{
  "num_hidden_layers": 21,
  "hidden_size": 160,
  "num_attention_heads": 2,
  "num_key_value_heads": 2,
  "head_dim": 64,
  "intermediate_size": 640,
  "vocab_size": 32768,
  "hidden_act": "tanh_gelu",
  "norm": "layernorm",
  "norm_place": "pre",
  "norm_eps": 1e-05,
  "positions": "learned",
  "qk_norm": false,
  "attn_scale": 0.125,
  "bias": "all",
  "tie_word_embeddings": false,
  "parallel_block": false,
  "init": "trunc",
  "init_std_qkv": 0.0395,
  "init_std_o": 0.00613,
  "init_std_up": 0.0395,
  "init_std_down": 0.00613,
  "optimizer": "muon",
  "learning_rate": 0.00416,
  "beta1": 0.95,
  "weight_decay": 0.091,
  "lr_head": 0.0215,
  "max_grad_norm": 0.5,
  "warmup_steps": 200,
  "schedule": "wsd",
  "decay_fraction": 0.74,
  "decay_shape": "linear",
  "final_lr_fraction": 0.0,
  "batch_tokens": 262144,
  "max_seq_len": 1024,
  "doc_mask": false,
  "train_tokens": 869400000,
  "max_steps": 3317,
  "dataset": "wikipedia_en"
}
Each number is 128 + 24 x the weight over the matrix's rms, rounded and kept within 0 to 255. Layers, rows and columns count from 0. Numbers have three digits each.

# q: layer 12 attention query, 128x160, rms 0.131, rows 100-116, columns 0-79
# k: layer 12 attention key, 128x160, rms 0.132, rows 100-115, columns 0-79
q100:115141142142164097137166158110122131153111171076145130145118090118117143081148143118113111152135138119101140113166106162152121103145097098151136086143131109138152147120096095140108165134106180109113109141088130134101130109142131097096150166
k100:102154144144116127088159145112085175113157125113166128153098080103092092111176125170134142170160140149102115116100113204083133098146117115119155082104142146189170104104101108114124143136184102136133149107118125141188116146106128075127131135
q101:106115177111138124117112118131108115128166202185170095127140122125103142107146138150076137119120169092143155131106119150162118172147121084173124087131114162117126091120120157114074093141106103072122114140195161097148109092104083123168120151
k101:088110123167179106125139072119091117163163145143125101138096167142108151097140075096101122105179139063110093122088119181125112131173150108128119098117114126112099046105088154110152101171122094089123229134134132149202117129133166142157144142
q102:101137113130133137091117123132110123119166157183157106145090183143098093120112132123122171132139160099096139139124113123105114133160159095167097111141133173118096125146151102132175132113153145128130099140157101110142149089125121158149100134
k102:083158101136159151078072149132080104127153151168115139110136202135136113132162118101112152121120140098097111121097101159125083153137177129110114088117123121096141129150172115162142157135147151127148106102099160160125160141083143104185103136
q103:097129140139093098147128093132100106080104113176142129080099118160120103138123124126123138137106072180115129145142106139181162074140117118103134146156120112132112176140198105101103163148119120104152162165117118103119128138115169105144135111
k103:146114170135131092145145089156120116137113078140190121129141181121120108164143123109098106128142096118093094120148133143164116142146046145117131091126112124134132133110152138117130166146131123098123163130168114121109105119161127092161168110
q104:121111133168131171150131176114122141117116090154112078130118154093079097102101149147055136108118169095081168089118134071113122164118131133144119093131119153106109149170078146132142091171109157121165113112155107123142152165104113132090111126
k104:077110127133104114112136123144101153130138120138093123141118147152117116150136130121107155162061153136124128126128117117160177115091183090142150103136142132094069133100077143160121101187136145172090117168103110116137156177090140135067096134
q105:137099127095134130126117108094156134120112096139198131133096126079114117164116106142148157119114121085126132138152118132123151103081121099101138154117095139103179153125060140136109103086164149187113143071196152107149105092102124135161159124
k105:105098093110083143099105105129170141112100106145152128101114154109138133163159160130141153143093164124100089138169105157166159113082095048133091147118093128099133167143084110141166122089102159134158138080140108104130118097117114169110135093
q106:106121158132148126120079088144129154172116139105115103115151121182133162125131129165122116131124124184106068151173188118161158126085120142102145100157150114139142124131152146086112124143178153118094166130155137157119146132097122146113136145
k106:081090184095139100140094128158176150134088112116120130121038084141121108103091138133132112167165100147160092154136182137131137135105150146135098124121142157155136120072106174124075091161087136113114113148129126165120119138154127145105102114
q107:161094126146098140087106118108048124129145137130146139145085139114089131125137112115146150157165143111127115131086090067142115106174136146099108138134121159151144137107150107138164130111107093095096116091148111171107123134154143154125095074
k107:123119117157104132101096125083065079141168116131105173114133184080101173139193205129112156171114113120107083104119130112179141144151123144094143180099110144120186087075141123123098123106113097124111173148142126124106137112131162156146098113
q108:132137106149084184120116164128112111112123090124129113197126123134130098159087128156112124075129136127211108133070188103126117128110089126169136135150097093092092150117123150115121131137123137121125158151077159139047097137093149086108214112
k108:098138143148078146180111121072108151155096142146161136152157132129146155148079113102170115133123144098142132116103082084109130138113138080148116165135106136141135141166097128141162149166109096127119100135105184070124172176142157138115171113
q109:093115099155134067055094187155108131146103103135091113156135098106157076131129119082082174135145165124091100106117154156158109164114103176132122135142141151130108136152096106164139131105075121113102132129125134156128128115135117103062141152
k109:104104159149131086102090139107054178104116107157066141130195108088129099119158100113130164166096120137132086107109110100149130109166127163134133165168154182134132130145117179149118121127103143099141081136075152110148138161106113106127134153
q110:134147130121120178129084120125127108102094085117103101073149133131125115114149102092157097178130191130099096130149128112117081119168102108182179110143135162208093141163146086127115087077055112134157163143167112168088153161146157149124095119
k110:172116118090181130127136202124154121118113126156104088086138152115114096147127097125135111168116089104121095139080088138116054103112158133136130121186111123145155187168128113096039127140106114150102065114116128158106107167160147136117089146
q111:072114117135107138173162167154165100115103178111145128145120148157161107130161072117118101106066115132147108133124135107183106153104115108144167140148139107164117114083096140123128137086115091158121203073103135180146098124149090103112141127
k111:187117099133129090124145118172147196115137100127153117117118098186144117098145077111126121118136062162116126126086155119116126117131125122146134081183050131127096112116099107135099103125170058120140149111164132136162117163124106139110157101
q112:078141128118134100092159158139101078120101114090083110132087109141115154156142131127136118168143130140122127166154151107101177100099098148105138120149134128133132116138173118122143145149129121131138124105074103092158115088142140099144150107
k112:109156107121143081133140124135084114143137098117138142131109060140081151106123154137120103118127134115127128155132120118130111116129103140126133112114147118142090153127124133098137131103163174141133147143156157077141136150157156118141158122
q113:098129161103140049166178136118177123114140122120144140108095160106131141131116145084113161127091086153149171085133075126105137127193151105123168124119145108165175111174187170186099107105127144108125103121149149157114148126171109130145145179
k113:162132089094099144077210117172138125123141142102139151126118143150095152132100131122097152141131119114110148124098140158109082114188114136137121145102180109137127141156127188145096085060126147125140120149101096111153141116158116143114158122
q114:111136092091142125135135116145116116113087083030142135145070115132154157124169081156123154105136088068186170150117128185119145126105133201130142139139148110094148107149116175091140120152153117154140072165087085123145093084096222151133155088
k114:080121160084093127135129075103112149128119122046133133146154110136154151085093092177157159122127077120184087161093126098131123119141106147121165174129157118148133106140100110123146189142085099154123105172177125056111124117157162095139156052
q115:115125109146081070172172138135174115125142113157112160135126070124177141140115135132131164129142077099135128161158081119131175149068160150060115156082141145121135190152154115134141086142109118073161171137104142101121076125106093117093125093
k115:188113155109130082170099156122168141119150077125121166137133148158143137153146117111170102126148124110100144054121177135134138154098078105101081156129104129148110159112138150168176118099141161094175163158154093087094105097139121095068187142
q116:114170124127106093139124130130144104147120164112143109142117154129137165118062136134106149116128119133134166106161137147089111150084117146148121097118118173190122072148122149140142132138179130094090097104095122133160184051108129107137163202